config.toml
n_layer = 12
d_model = 96
n_head = 2
n_kv_head = 1
head_dim = 32
d_mlp = 256
vocab_size = 2048
activation = "gelu"
norm = "layernorm"
norm_place = "pre"
norm_eps = 1e-06
positions = "rope"
rope_base = 58500.0
rope_fraction = 1.0
qk_norm = false
attn_scale = 0.177
bias = "none"
tie_embeddings = true
parallel_block = false
init = "normal"
init_std_qkv = 0.0868
init_std_o = 0.0
init_std_up = 0.0868
init_std_down = 0.0
optimizer = "soap_variant"
lr = 0.00985
beta1 = 0.95
beta2 = 0.99
weight_decay = 0.08
lr_head = 0.0155
grad_clip = 1.0
warmup_steps = 200
schedule = "wsd"
decay_fraction = 0.915
decay_shape = "cos"
final_lr_fraction = 0.0
batch_tokens = 32768
seq_len = 256
doc_mask = true
train_tokens = 93030000
steps = 2840
dataset = "wikipedia_en"
Each number is 128 + 24 x the weight over the matrix's rms, rounded and kept within 0 to 255. Layers, rows and columns count from 0. Numbers have three digits each.

# v: layer 2 attention value, 32x96, rms 0.172, rows 12-31, columns 0-95
# o: layer 2 attention output (transposed), 64x96, rms 0.184, rows 12-31,44-63, columns 0-95
# up: layer 2 MLP up, 256x96, rms 0.198, rows 0-38, columns 0-95
# down: layer 2 MLP down (transposed), 256x96, rms 0.17, rows 0-38, columns 0-95
v12:117179139133120144129144101102139048120160147125140100079135111144106165111153132152098093132158126142111125185162132158142130137178152098074157117114151130119117111112111126156114120129110134100130113110107140100134115132160198116114143088114103130160099131115146112099092155121162125119
o12:134114132157115103150172101095139151141131147158141113135119102054168096114126121108127142121117129143137142088104092113100087111130138141166155129159125131098125136127070127143167127131106092159134130154141104156139132175133130149088135149095183109141088145176096130196182083138114110122
o44:179123114122116096116114102151090120112148111138122114114151102109108150149142129148130146132143125132107135087125117127095187107152136117103096139104095118149127169136177112138094173126116180130128118093102111153112132154090143118133108096128155137176163132133130108085091113139134119131
v13:093163097134118133071127112163114123082113145110117126158052117139152106126148130143130095146156154146102123156095111122140168129126152103169127113130154139120141139136052146108106105091111114108137130152155127142158122123135104119131129141146123177099148124119159102107160144141107146146
o13:125129130092173089124114143157128139127092150131130151136123115106160153095121124113118157153134068130116147108149068105112124100156110136154160119124110111171119072144147103115107105073173125137143103093155180100098176120129143115097143136115114125133111109110122138153113125179154094058
o45:142165133148131141160116149116126084158132168124139151111163134135093133101122101129161125108086156110178119149149141140111099156111170151102110134087128146135166155096150183119184160175094162125151119140116137143147112152122115116157128156135153121165155153130116126116153162093138160132
v14:113159133142134169101078135123151122084148152086152153131153141155163148135134106134137103051176122091127097094120149126156142145167139150122120131072081142126160118098130126106064165140141149152137065086125142152131115139099133136152170143154147114112120125104142101115107089098155136105
o14:099114117100134141134140116125147164164161091130118133157145107093152166101136107120120145094155112102109129106144142139085133137111121108143174136122131150161110117156133080120095167161100130137118143058129131134097168091142126117139105142093126103110146136114125139112098133141077153148
o46:140154137117130104114119187121074106129116169170100139142093087132117129147136131152121116146109133141131147154087100136089110116124107108102098140131154132098104131176143150178179083111120155162122129148124153094111091173158101152091143094092163138124117155148128125109117166130140107108
v15:111114083127104123114089149141142150117164162165104138107124135121128122113117133134140103124137130153137067090154108155085149147113080138112104124142154126114168075137129131116093114127100144151168135112061134133150149094141150137110105159131140129160152087133108109099104147172103141177
o15:125135130168182123154154058100165160193138141134149135120119176124131128132143133166151150155109130170125055116163174130191107126087140163156152135160147153130141151133158089127165099132139141132126116120127115148129102129146131100139127153130119160108151208090155113119145085103154136102
o47:148123127099119152096125137156115120117123116157121086101139101140131142103091139087130136089151102126150148125113116130159099163167114141100121158103118142129124120149089130130099120134118153135125109163187107123116164146115110094100176157136146091131135135116134130130124165102092121167
v16:116158101132124163148116127142142102149133111148136113161109104134147111104126136129073116133104111123123127091112090175126130128136129151110112145129133184131100118141081111101165140147167113137136126114133146141092144100147117117112104103110124149155129128141160099131151127131170084137
o16:127154132160105147122121145153155158113100134122109120160142161160115100103106116148203109109141115129183096103072161117137136130100123172133139123107083122116115149130162130108123139149142192124169135106162127119146150126124098146131121124128139129133078141124118115184145159123099164129
o48:087102155126162052111153122086136108147116132112130125097139088125155146149143118135114181158148137122129154154142109133135144124108163109142106157111130131115146144094099124171155140137102083151084122139127133124127127126108134126118134144126150120093170130119151124057132124142154119146
v17:110149112129142166140128100153174149114129109086131138168123109129163139135115093174115121170097102142131159118157154110105115136144089087138128130097154184102125175162172141142082162124157122121136148116123085120146145122074169143152154133129132074121133083120133103111141090121128151132
o17:127124120091112145139174130102125164110124139115145092149162158128117122132135140166160093099146126134146174155126150145076086146110130133117107137136097117100126134104088105083160173103125150167146108122138146114150177081119096155126112157136112130099088183119169163089088108144148115112
o49:115122144164127119128117141138089130129154158157124093134104101141123122107088170126119105141096091096135129137141138091157132141104134153084152127122095128145149146135169096132136118130137098175129142104128113160133135116139112130161113113144148149121148130149102135156158164131077079101
v18:114105170125123096098137107141137095159140162181097134131155134168125121118132135156144157170114120143129138153087081096113083134126132154154113158134144106114153151145141093146109109103112156136109132115155105105110087078147147118091130127140141133130130111121147095130130153107135131079
o18:134128115137140120121128104099107137131146154092110162105119153123109144160165115116145129119183135095152145110148140068153178149126154145123118164084081134138139168117147122143150124122151103127108111126138131164144158140142101161128148084080136140125124101095137106155150157143125108136
o50:154088103131168135125144153136143100101111139141151115142135079105136065109150148109109130131121131158122094121118096181118088158134123129103149108160131108126100170127104135131122156136093149146124161164114133126107150133147145154154103137121097126156086124153102146159150152098115130131
v19:154126146108108111120112101130125163117128091164138154135169117133084141137111133138155138141124158117135156096132105125085144146143096106118081126132137127060172146111110131122161126152127113144129123137097161147113116124127107117085099149101106129062144116103156148161118145054163130172
o19:118111080131134109126160157127158142129117136119097129091119144185133121155134101131105152118122123116140150138124149096139150174143143109124112179167141135137112092126124109127123121154165131085099088173147133101124120143080100153188174095167072106150093119170095158132109111154149146128
o51:151136128111186150150157139125173112165121103153103132149112110144111146121148111141132140075125083105110118106113110155142122101126144110148108134106124133112142130137109091178103150064140113158117111117121124132133153133151158136093123132109145174136146140139162130147109106136103126112
v20:120139109145098156128109113148174113136150148160110150117160137161117125125129145204117145122140072121125142156076101143113129127106119136114110082093099147132145165135153125110124100112113159108096081137102134106138163137111155147140115157105088152117164125115111139088109112145131161118
o20:148125111131137138150097145129112095078151122124118113165096078106150131137124142133135143092142139104100097122151133158143091105139168153109128175132140152129154085149163124129205122121103134132148121103119120151075111144128089095183147094116115110165122142135079168092103138111127112112
o52:138142153129131134136156156118143145130107135144137121124096139112127081123145136116126099132142132115106102095098125112109121145186127088093138125086065162124110154136129146130105127157098078176151117152142089123138150142115130143098146124114150128102140128110121117120183119135098155125
v21:159136149127151100135053150122152182124137183197132151134127099115108159151067125132117111112112120142119176118120072106185085166143107101098126148151141119093121141141121141139157162133140161116102146130138174129074140119160193088153105150095154135101149117127123155130122119164113142107
o21:141158119151134114130113136151147142128144117138127136097079121111127121153163112211124143088154092124114121104111129103127165068097107157123138097101123115118124132131159119123078117114111093164154142126105091105123111097160122122081135089128172175134141181120130118133134129178105096152
o53:109158124093132166152187145112157118143078111153116173146118090143123117161126143085133154113104132140118121096150117137159113174168134097098137142135142171141107115102103148128146155122170133147153085129130125169156082071114146154153135168163131181124134093106145141147144101120126143100
v22:144148135087120147153124118111125107124121144106177139150133112096102164144118115142123134146115113157105161112108149139149100146132077116131133132132165124163136131147122112160136111165123154097140152160141093154146118101097123154176085133194137161131113120166140089086101111101082092067
o22:097125138144124104109147138124157073109173152086167107159129161152119074107129141126105155096137132146136131154127117138121193144121138144161116086109113088137102142158149181112170114126157124121134136157130152079087101108129185117137123153095125108169127189099110143149130098148114169155
o54:127141120154099166119141150118117140140121146143098103121099117124139127162099132142174149123100120123132139114112109113136104088115151146127139101095099136100136114120124121102074159121108131154149134106102125188125142123146159122123123106127138131114098105135128126150175132112146097139
v23:139149117129118156140116129160163108118117144104128107101115114138121131089150133131144128122120096106138151133125147147123108138132067129147126138153153089174086108131124146163113114118051086102137155087100125102090124200103104173115107112137139132093150154150140128140160090118170132129
o23:083160129139111127121140112110137129117092171101132172112127135109135146179108145146116148161142136155107100124110093116108124068115097126109183118104121130082162083136095146143143127122128112124100142135115126153130093147144150126139097093133154114125108124126121080088130129141135117108
o55:123112141147099105148111119106110118119141114075118127125135104141109115140129135182176120129139122095158140196156137125166149087159138095121099149102113114138120133145109126131079132132154115117104141098142127099118123121080125152106147112123136089152135139123100158170153178126104107090
v24:088125145087133153144133124130107153086131132148173189138151129116125165118139136147165141141148105102157145126121153160132130142151155113120119125100116103146132155104132105100125167089134148135135129115117104092104142139105121127126157139130097127146092127123098105120141120132133130123
o24:139140115142164096132086100125115122093118110154117114169129146073139105128158144100129088090129112111054101138085113069103137117147137119133131128151106130119092167104139105101142128135109141120080175123181143150096104078093119118116125121171124117164093106137117131122134129126129121115
o56:138134157099113143137150174128113169121130155114104167110127139180121103100134156124139097118140109105143139148187129154113099149098169134155093127153130113157117094164144141148140148131148122160127161164094116134168105132143135141132143135146121131124156160092161118144116130132134121147
v25:108107138109099125115092098136141111139069145124111163110125112108156121153104148146144133107140083120158156095099119132140112099099148108128180161136139116117154112150124114147149097134135137157140108138158121146111138096122153146067117148187121114106099130125156111112148180174132107116
o25:145157073116103145153094137100147145136156112099107085114090133148155091122187154166138127163101171141138131113101128083106121121125066113103128127186084134159155100104101095096116123114164115078128145118091103090159114182159144128148149114114155152192120107117146081149084166122071140130
o57:127124164146128132092148148121130096073090156144136133128154150118128130137081125099126114099149100105126150133152133147110128139132126152138112098102138118118119138134149126143133102163093150172121131167119152151108167089130157136115156134096143101089106137133088149115161081130156116170
v26:158080132186065102175134144100076141151117120087147149110117120167127130084122092119092154146157123103131146169143115137149116122140103139118142107106145116121127179143122125133135131089113148124150144127123155156140126112175117124108160144119133115148119092138104157142120140113153091145
o26:115150159159135128134141148125140109139082103127124150131135161110119109146150104139099103124120152097187133094158135114175151155132158127109096106077117138113103129142111150100101141123146141146134122113084142144148114168134150143104099142120150116110157123102113125162130111123166095090
o58:109116140106148145130128114142130129115131101149138147129137154116127142100108122130118091134100126112128176130136158165099114126136110122124070142153157147110121129130122132122132201115110093101131153101094151159124144142103119151113114128116142088132089179135144145039134125102122160155
v27:139136152151105094139119087149146121126085084140129153181118082116127145093191116143164160130126131089091129137143136129129139124150126102144118106122140141126138128062134073130146149152156162121152133087109123170103135120120156146124127189124125130135151103132156135107119073121124137145
o27:167120141091149156123135142156182122092142109118156124085105153133167096121149094144104132123119114104166096127159111118099149131120090101159145161104170154137115126095142141130194127150095098105116129182106160119127112127125107169138138143140122115173072121105113111098116123142098149170
o59:096114123146125097112103129086129141149093130153112176145142102136097153134065148114128099128152120127111132090142159156176122135099137175090131146125113148136156103156163147130109165114136151154131099119118196129149096129097117089154088105113180130089140179161134131115123161142127106132
v28:171086171139121108087123115104128139147122125135109109113131139166127101096132167103117124158131166136105146146056119130095165140153128088114135112137171110141142153122136164178147139118140094142127121119128141112127128102114137136137144148134124172154096144173110156113118132129145098134
o28:148132095105084159102110108084114144102125128109130159120124116087093142159135096104147106096098129147147132156159091151142140133097142132130121123134107153146142135142174127096163147087178151113091125154117140117053115160111086140128202101078115104084122146138154137117166132122102146135
o60:155145105147090160122144107129122123154139103137144151139158121111136152149131099124128156188148111112116147114105157086153143123159148126148101139105153112148110089144124129117096138165133147119135126124111126171118114093144153111143108148158111102152140127114156131113127110174163104140
v29:118133093120159134142122129167145116140135137120137133104158158141141129138169123118121136123153153150124058112115157120121105128084164103133122130156116151128122143123122130125132132111151139115145109102124091122076124113090097136111156093150156100172115090121167099137120105116090158100
o29:119130112100169132159157080103106139111128103156087137143094114113109112156140117140121098153099111157132084153148094123147113139114142095123141122158158124107113160141146111167117205156085175151115141112086142142162131111105124154155123130118150112140082142119115138140143128129144129123
o61:130123147161101101101096150134118157105124128094151122103135098107126167098109106136130121120156131161170144103096096110121158147101101154144147135099125147128127158109135118113146068101138077135136092136142139151145148105122140129109136125162104143127161136128117105149146178107161117171
v30:128116111122167117153120137113123092121140115111105141144087121128125122167180145151107132088094106118119133085129149145135164196071105088125123152097133135156124128177135157171125132148108124127122138118112121128134143153112067170105121115108155119134108087109103115084152134085058093146
o30:133151125141130151108125129168119116149101169168145107161106141128121145135117164096136148094119110182133116119136115140164103102121096117119157084127183132142054119122144152080132136165086169175148113139082147117142112168150153111128124172101092110149119130124116145123131110172116148143
o62:118111144107118138101113111107101147118150125106086154114105106133115131122132133135174082142128083112104136120142132152165121126126149143098089132122076106128173163134104079129141124097152082111106138171109123118097116121155144135143120106108115096106137133133125140120135146099110114114
v31:167132110097110116144158087113132102153201176120117144117186096109130119145121134138080115125095131127143147132102140107149181140136134118103105122137105093158153110118112157127145148117117225161125100145106134144185119147097102127133152095126142105125140141125141132133094120131130134133
o31:106125172123148167155113193139127131099108121139097098188109086122158166134142119108143128122110132112118140123178122105132130177166113137130144102144132151122101182129126121159200115155131125126163122139107112152161158113141151149148149108075124143160074142123140127128128123125115124097
o63:088142127138130136157142142146125150141139114111194135112123121153136168108101144155101166129153100146117119112093125134120124100139122093106107099124113115124093083127079132087080110132111113134102108115128099156129129162157163089138123171095129126150159155132146128126108135105115141153
up0:117151118125122119128160131176135121131160158130125112111127154176123102105110143126129126103116129119126164089145174150103129122090106140113120107183098104167093112110140114126146106114120110112117117158165097095154112135120135129116152145120122112121127162143114069111100118089146149132
down0:135129117143130167096113134145116112157101134126110159123117092134115110149154147122123137162150104119155110139079134122152132129190133160128135131165103144125156126133161125144090164126161147099140155154114136116110144094152129131116138117139118145119140113095114138132134140129155092054
up1:123097100151129147136098136127115117087159154131112146131125149152080151165144162157133087152135160112152133106115125130111124109140134110163135171107162110114091117121104147112133163153136146103147157110108175139181172145091114141141120111080098129129146163112134118088118109135096120127
down1:059133128147129114172104094098118141089099166127102126153139121132116098073120156129155171145124117135139130106151117164135132071117155133157155129113146127151110132091071109143145130171114171095129120119101099132111166121147131113122126153125189151152117106122125130108128114117099133119
up2:148164146135096123082111158109053148163178161186094137167087120142124137114137124144149133129104151128102134169088191111109133111119119136131141132104104121069129094142182130118135142112171141155102151111126161120148109153159116178115124071104123171127127135164135145140067081136181116111
down2:112118121159185111136135134116128098102157160148102138136117178156124124135142156130116100193129134165151116141094103090132145147066103149121086113190133134101141168133159133157140091103186167090095148127117093166119100150137117176069183097117129141134083116132166109148173154163139094080
up3:143130128100140129128122113109142112104124093124153120119108117162115114196104108114138108087114154149078131127125112121122145116159158120128128117106106107117083126120100142077119110109138121157162133123135164125154102096162142154107159172131081153141111101125153130143110125153119164147
down3:118132140133126115124116123166082157134128140151108130163124166116148124076142166136143152114135080145175114134115093119138118144091118118121103120144087136139193134121122118183170081108155147124085113137106119153098156138111135112162113089107122104117156127101112133123140112117127106094
up4:103100107076133152170096111128125147128079119078177188092128106112132136125140116141124135126169159150137202160092138151092139144133154116158108124081101136132149102145116130178136115121112143081114116132108098134107140136140133136128121092127123103131165136130133111138129134112123100143
down4:115134091145145107126106109126073079147160118131150108159145150126098100133127121138106134160090164104122109093087136101119153104203144117118135143132076131089111152126115066108140099103142132084147104146148105169134135134128124128134140144107153102172087123118151129122093168143144144123
up5:092091095154133134115122170100182115146126152101135137113152144126102158117112149134150099143173143122129125118166161101134136143144105118084165075143127088142124136125123133095086131120127100112155153130133128125093160127203152123119112106145064123100124144108140106109104152165118133120
down5:145150098093140146115125122094137129176144123154138160132108094112135123141146161133169141131084091072090116085126124148124064146146145174129114128134154109121106126132148131181119118099110109136115147145124142157094136161101124150088137101135132113149172085161142170110141118133120124112
up6:111086111148127157143089116149109160113144165107162145109110126107167170169078154120108134092125094108121113124121085127089118103147126146110180135100119124121127113128154122150133119171095104132133125121127101142133165146131146136106142115121108091167106102158144130129115150145139179159
down6:104150113124108113101102096103141119123147105155130109119144138117111089108141148128126104106145180147125134126134146146161177127114135130096111137142103101137130138133107157119168130096159183093170116107108138089151125106144101153106108149134138121168121109121107156150121126114108126092
up7:121155112160152110110133131105152092103117114120108131140118114099150112155139143124115114128091146103122148132131172138109120134147164104169088082140098148160113162130157187155117110130120098147122142177106128132133148164140158103111116168092114140111117149164126133114153100119098122113
down7:162148112154094100119118103127127172142121152142129135163134095189128148129082163095121088131141112115097133137110106127110110149144130096119114097148182116113120087108093104142091097138121113163129091104148118154155126125135106125144129116143132131151136111144117136133130135111128136133
up8:125113130146108129105089139111142094128133126115148156093182083135134153136092152094145110144157140140108152137149128146100107113131123167116115106146111123105135154103138107098114130092163145112142117183107143081130121133130112111129128147133139123116134140113108120102098113113136112142
down8:140109117102124121137160127115098143126104128092086138141104160113129126129150083119146144112137095161154118141111126139160144148144127144106127124157130126170111128171101122128125106166157133148127125140136134125148141141125101141158103114132156132146096126112095131109154155116143126117
up9:127132137071144104158096174131121138135125138116142128134164118145125167115125086151121144110148174116129133111119117098124101140138123129152135115105127144107078141145140164119148130132096094153112136122115155113089173130117105103135113148160132146144093148119124142081125103159130134115
down9:159129167146106091102116148150060127127128152129160113108066059136112133156141176089164077151120131112147069166090128103139140084101158137065141118102122144129140170166103094122099130079131104116148160130145108099111143086128117134137143120128150146141174119135154133167144115107189083170
up10:114135119087107138106128130131137136159144137122138162142172167167124106122060171164108141113121157118130143124138176137101138139080121145111087113140084125173085171100160155108138154115147164092141179137151177116138128132135158135117093111143124165094122154052095090132131128111129156094
down10:133139094126156087124105127148108120090133154103153139099126111119178135108176125144160151182138094134129116143105156112120143115096150137115132108155093135127134079054130132107132138090102129101110145165122114067182149091174158162133128087135137121100078150090144108118156146079182143116
up11:158121136113101121163070157165134148130111127180104161129167129147114134127082098133134189139118114124120116080133123122095158131145130149107126110083127146122085139137162113153154134118107134103147089099132146142127109124106121107100147110115128142158105095151117155138133145127150141106
down11:107140100172118131082104123127089092120098115097132162152107142129141134144153145157087084063145150104112109164118124109127108135157129112161112135109142143122149093108112131121127115105141156119143137124121120147129156111136138116139136120073129124117105110122123081154156146092105128115
up12:139105151118116140125105096150119106128155068177147153175124119095105184079124140138090117150109124127154113126110152117131115135103086133152103152152144148152113116128155126165157133114118117131133094114125137152140117144137128121103164114094148087130125144125125163117174090141139119118
down12:172113156134161107094122119138151111177069164127134122108110109127131117121177143152163117125127112123174073126133121125112144094086123145125157126120112142138097141167161096077091123133138121114109147141126099116146108122136148124124148150178126111128113137123095149109140163115125155166
up13:111100087155093171099158098168194111104124125133160114139139138092090133118114095116106138114135094113102171116146133071096148144125150184148151084109157128151162104155121156087116138129152127134157131132104148116114093128112149143144115100127154127113119104112106089163150115136155124141
down13:143121143183062128150130109108108118115131197131142092113091074141134157083141128120157158137127126127131119123149143099167129169118107172138126178157122076108164136115146092133102099116143118094169141133109135186107131151135096145122132132174114170096089105176121147135148112129123119113
up14:143156146093144140123108133113147184111094075127164150115137154053130135140111163137091112147122140186124127143120152142124130116120127154141137151082177127147154105116072085154135175132134119143152174102114108146095115117134108148097158109065091122139114153128136098126127079123145125103
down14:146074098154088117102118126095082136120167140172099148115134182181136187123107146125151132131131143122149088159118120144130166098148127112109125162192107090129064102165201162135104102104143153094118146154161088108147168110088113106101111142122067112114155171105110137130126168132138141097
up15:125129149124116133090085088105095148111134115166168108132092143137115095159105149101139121134119151131081113178137133112166118140140181164150144107138125117148148171090169110148118141135143162128179122156151100170146092079103149118085136106169108112127160139139125093139141115128132119125
down15:134141141145132114155137160134148158120131118076129151139126118139124153091158117117129150130134127128158174122141119114118119126141089111127126128132121126102137090089102124119181095105143112107126144170141124113106166164141117152127160163116145129107142106144087124170121160128137146158
up16:101154199147123107126146126123137132116108162143157144075124109074142086085207185126123130139126100124134133111092161160172128110126158099117133119110121151085154115109111165132114162125118068144114115138107148137107112139118157126119140146186110102098121129120091104152128181127136112107
down16:131142117139144099120154094141118113122151132125117142141129149127119129156083095108095139114132135086168118121137115119087137125089096119130151136094155127153113117165105133110148125097194136103122135155139079082177120129128121114111135078114105136144120135123112106100120107107110140159
up17:119146115152126143166132107177153128149095135113110122119098105122165130180160180130090108176083172122117157167114122193155139114113112135157146105150056189087140132125110160125175088111182098125094094144139122120113131137129088172050090143157159136114134138130169099105129119056136131134
down17:152127118148132133116112127103111157133122126154123147144118133127081142121109099147142122106112084126149115101122147104125120135126142133112115130125176091122138139133148127142088177121127144115115140112141137141142139140148124080185107128128163156094173141124124141123147169160119115114
up18:113119150140100094111155136116164143156121106110159106140145136154115119107153135090127157128139117124118133112095106157144148110128127108112109131132135099158136108170149115123114143137114146112098155120122164084150128105120142097120161102136132126120114100159170110100108131168144147140
down18:130122162141143127154156127128104142125122152091136124113146103172183119117114078073101131151139101145152078099086093133136136115130125160148142108113077165123118114146110111084133142128142112126112107150140109105145164140087117145091134100151135127121100164113158128077149124142122113149
up19:120121161179132163113150109110148136153117112136103118119135194140103133137143116101127127117062072101098140158119132148108130141120144172109116097131134177136132154163117136137110118110145139163123187149154138156126134104117148128112148139087151129093105133106113123128115102130138131136
down19:127145127153090127144142137132117146106134160123115203132139123145062125150152115127145113127138133133150176088100119154158139121105137117095114117134084137105131122153143155148162077129147168109108101097119142118116141113122080126153149087149129122082186140130100121115089146140121191127
up20:091104131155089142128137111106148123122120101166123160075115163088142122117151137171132118169111140162102151131138100125141115098133114112150091124109123160150132113109151168100107144149086101143086145126137188137152109163101148137111079143107129108128120159150120127110133104157139167175
down20:145107131145176156108111131130172120132094097106108123104123147089139109130094129128109148137175144175153131148128118112131099132123111119092121131087130124118144119114161155169175070131146110127121132109128156118130156153162128132174124176115120149189085133135123175082136122093106142134
up21:134107208127181111180111129140127127164114125127160141127133119148138106110137126100144159116145159102125128129139115154119095095100142108160107113145083143092098134137115127137137127149082132098066151104171100105157144144126142132132118138157177145170131107109094128130112075098121160117
down21:124148095134110112131114131164122157099167145146126161121153137163083118131088106101121096126121163099130144087129099135171074129125113152139130169174133136152151084097120150163115158120118138141156137148090110157108113114142116131156125080151144115067109126154153128159162124131111108147
up22:175112100152105151142095178091130131104146117159110130109163135159156109087121158152109070079091133105163131115141146162109144145156145083180108125117146148097168108132099164106128127161084119177130123113124136154116137164115146098139113106147135093119108139115063121116166163110112146179
down22:111128146178100120151128142139081128177195150108135147092145134098143152133152091141113107137149139143098117120108140129148125155158142162184121149148124130126141159107078116154070080128120153107121132161180136123100154136085134199127179162127107103155108094090101114139151121134128129106
up23:119143100108141114192106154077151107148154129078110129130121145126119077162117132145157120106099118100075133137120157102125117141116094104116132088150130124152177135184154096116153128163133146070129153103154163130112140095173034110107139132126113170152076161120132192094111145131121092104
down23:129175097143149157092116143112115147124104129086110146118180131139197153149161155110157144134137132133075146107159091156158151138119128126157111119100087117148135137133112102097145119087103151121137067107097154127079168123117110105131100131108133171116137175062103105101127099133151180185
up24:111164147146150131099152135118186128105093090126125100113148172151153108134150159160083093146132134128087097082116109126143152113096096150173115100129125150112119114134104179136105121085121085156117157120120091129158163125127097118110136157161105128123141128113117166129101124105102113143
down24:170144110074123160167102132176080105148135142128107090159067120130128130125136124137170153111106154108139122125124132134128083153170125128119153150103162099107139134135122109103092139168145128157141175119117123100127116089131171108124112142057093131120130120125073115131076129087115152126
up25:105139125118139144132152092132155131132130082147164134138108086113139159151075107159098151075129120125150152121117151068128153123152120105121126168125179134119135172151124126098115125137144122130123149121085103146121138169144146134103113123092108121103137133188127136112148086149104147090
down25:148147167145124146103102121118122141152120129131119157149147118163132095117111142116107098099107112148167102157120111142117099132166155094122130153157086131144147133130101095127111130142137168119116121142127118081160121143149117143174116134127193124123115113121126133141124169115164127146
up26:110154098130137163160157159150161127156116099161148107112128140110127176115109090088077154107109083113114143118104125154098099112116137107110110130106125143117099088106124128119121133122120125149173082112118110129144186146162165173086122140106134151125097147125103157135101110134149158092
down26:142137147135118133126107119120101146106125114099139112142100123131142080142125120158166100148130125153164108154150149099162149098116150142149129129116101130161121116125106141096144110118152136088123129149159119115152107128110117087138135127123152134129137114108110124149173159103116134110
up27:139142155090132145153126111108119134113153138140133044105155127115113102100152142151113130144071161129136132176115169113120138152136101151120099113121111162123147140127105114128134142135126110133124152106126118132143145123112100127145119128127121155139125151115110139132168133076119117177
down27:112113133162149109121082174149130129113066133126094156136129085125133155113117124100162122111131160111130134117111083136122099091139135142137134110113156115154125110094117131088136105103136138128147088140113143115105125153139130131131127151124126134135132104153138157107107134162117155096
up28:115122104110175122189159114150134152109106111096159139079087111166171179152097130124097159128148178117129109113069099098103138160119165116116084121111116136063121114144140155132141184124154127135151107138110093141160128141165115146146118172110159156112108155149155101124161111121092113150
down28:145125111137138117112117152140144130152128138119120116177142116137168143130139145141186110124116149098125116112152114127138076157145106155112129133130158165168138112115105106130100087124122120169100135112109156112113138127129097076100196111127107153136149105152082153101117160120098142168
up29:099132104127090142112140093110110123159137112128109123094170104159084122146101134107141141130131152119102103112111153113136110118131118132136153132122119092117112168114147113149119144154148087127099092129188149176123098144111135141114107109133135163080204091146155146131121111097116122079
down29:102160117165154096135119132139125088111127125131133140142097161077152120107135097114123126126095145126155133117121096104155119100135101126135148143114112101147134149154121171107123088150120154146143132105054127097104139136117136168121132120100151101137105165120084088098103115131094102140
up30:148099128115080120101115141117132144127139107134071161171141146125117113108148154138151139111138113105139105098163116128052122088152151103149136113128127118111108115144114130124114161176123134082163092138165065125139152155156129146145106088100112128148130120129118129138104151112145135132
down30:124183122132120138126123119155158115127108140135142110142126099131091127138097130177152111108132119122140134108111136084184108155091135139171135105120113155167122148143126162129135107077134166156122151128110167111171107115130120154098132124112187146118126129128137117117146141164139140141
up31:140121100129142126124174151159150101152158108142161109129107128124190152136135140168093142102120148136159151154117082107124110084135143119095140116156139134080087114135103130103152100132118138153173131111121114108120138155145133112114095135105112089146166194120117158151160137121116121109
down31:071139144118154104137100132153127146112095143146122096128110152116116101077091139134128155139113138115115115139132181152134127157114123131122137122165131090157131136150115122158146171137114125121161119169152128146164151159144140141113134110127168136120083095140159101107135128086133160104
up32:088113164137141104153111174142154135148121138112068117114120118146115124128128169117129149151077138167101121152149139142123131109142125123121108160065161172093144089153144116124100134126167128130113134094152133142114105169123178129144133087055156143131114099151121113134108111174112143139
down32:120117139136111138137138090122108083119125123174092110141112155112125132133141135110134155111151125087111113131136126092105173149137122117155148127146099169156113092103147129135098096162114156122133130154122097092164092115097091060098113152150114120116123160134167092122169150132163129098
up33:131131089129105109163110089127134141159130132107130119146133160136137179065151159126142133077163080111099095139155125130167114105129093112141132148124100157108142112165137135137141114136147152122095149140121119180122105137124137134127117141132096122121086130111142124108101135151117153122
down33:126127143103099126115127182161167130140161128140137096098096130156109087093129164105124116125106112170145133116116099132091122139087152139165150115131152158132143129097135116126130095145172125162141068126160108099122176114144141104120093110177120143119139179133140120120128136075145105165
up34:096103132079164174135099133127105142131154130146122135136139155112118118101130123180077129174152127148161131097112124068072156126104119117119094093097149159140141125124097173144137135129133112132146155129136150145103087146118091153104124147137142069097114102128131130129172122126163125151
down34:138160145124141133145107110111121143122155131135139157142151176107129098111100094130139125124130154130116162064120128138128119145141105065087109149155108080176112118132149213138141147079104143148128143112070117163161124135115178120128110100146080144083120100138174113120091114140122134150
up35:146129129093094089086140091109162127113133102154130133147150154113157138106104147121112133154143139099155146123142128120108133114147148165157105095125135089104148106145103148136114161098123141120169145127113171138157144136107132120159147104104107128175115091136168114125173093146139126114
down35:104136172152121132116107142163115067128120146076115123133120058144174141177138115148151154146154115127099119156181125142150137115128159151156109108134113151127112118133150136072101115148161126121172100140102123137116138116137120129143160163107137116155152135140141119119136172116114138127
up36:117090165118095149137096108156138117156101164102178079159122157087127128153136170147146137141175149123144128131167131110139139151143124129109125136118090155132123150114132110129138114128145144116088115142133128111126138119125146089155093116137106137067155112126158160097141152150152094122
down36:148114134135068144132086112129124105098152098153108146109124117185152161125120131112133111095111122132121132115107145140124096132110122094117078163164143144137128118154105134135133129161125138188100121083136150093113128160164153091152109129108116114165086131145090093143131134162098122147
up37:097158146101148132149097128126113132134137144097156107105130112134133135139140125088153150129125124119141139143159120124128148150187085115127131119109125147142121117153112123079120152133110116097113089126120108126158137095165119144143131153133059105163104119113126119136089108142137110091
down37:136152142145160098102137078113108132161123070135093124114136111145139094116143103124153125129099123150126102145119120108132114137171155121145086132125148139148144132133126124133115121135158121129140148141153160159122122137121124131109128132144144122109118120126109132123139144082107121162
up38:093128098112142129133149122128140125136139125089120098086123135128147111131120165116118150151140149111124087155123127127137151151144108110094131143058106110123080147137124152138130115145167148121097166158158147145077067127138108120108112129135153119106101114136125102113123122097103156122
down38:149095128103135111136113085155148115084108153119087150135128164165091138136114105091156107122143086156137128124162123159116144132133108124102084098109159127136130101136107134183109143135133134150121139090099130110114173118150136142135146090109133103136131122117134151130155132165174124115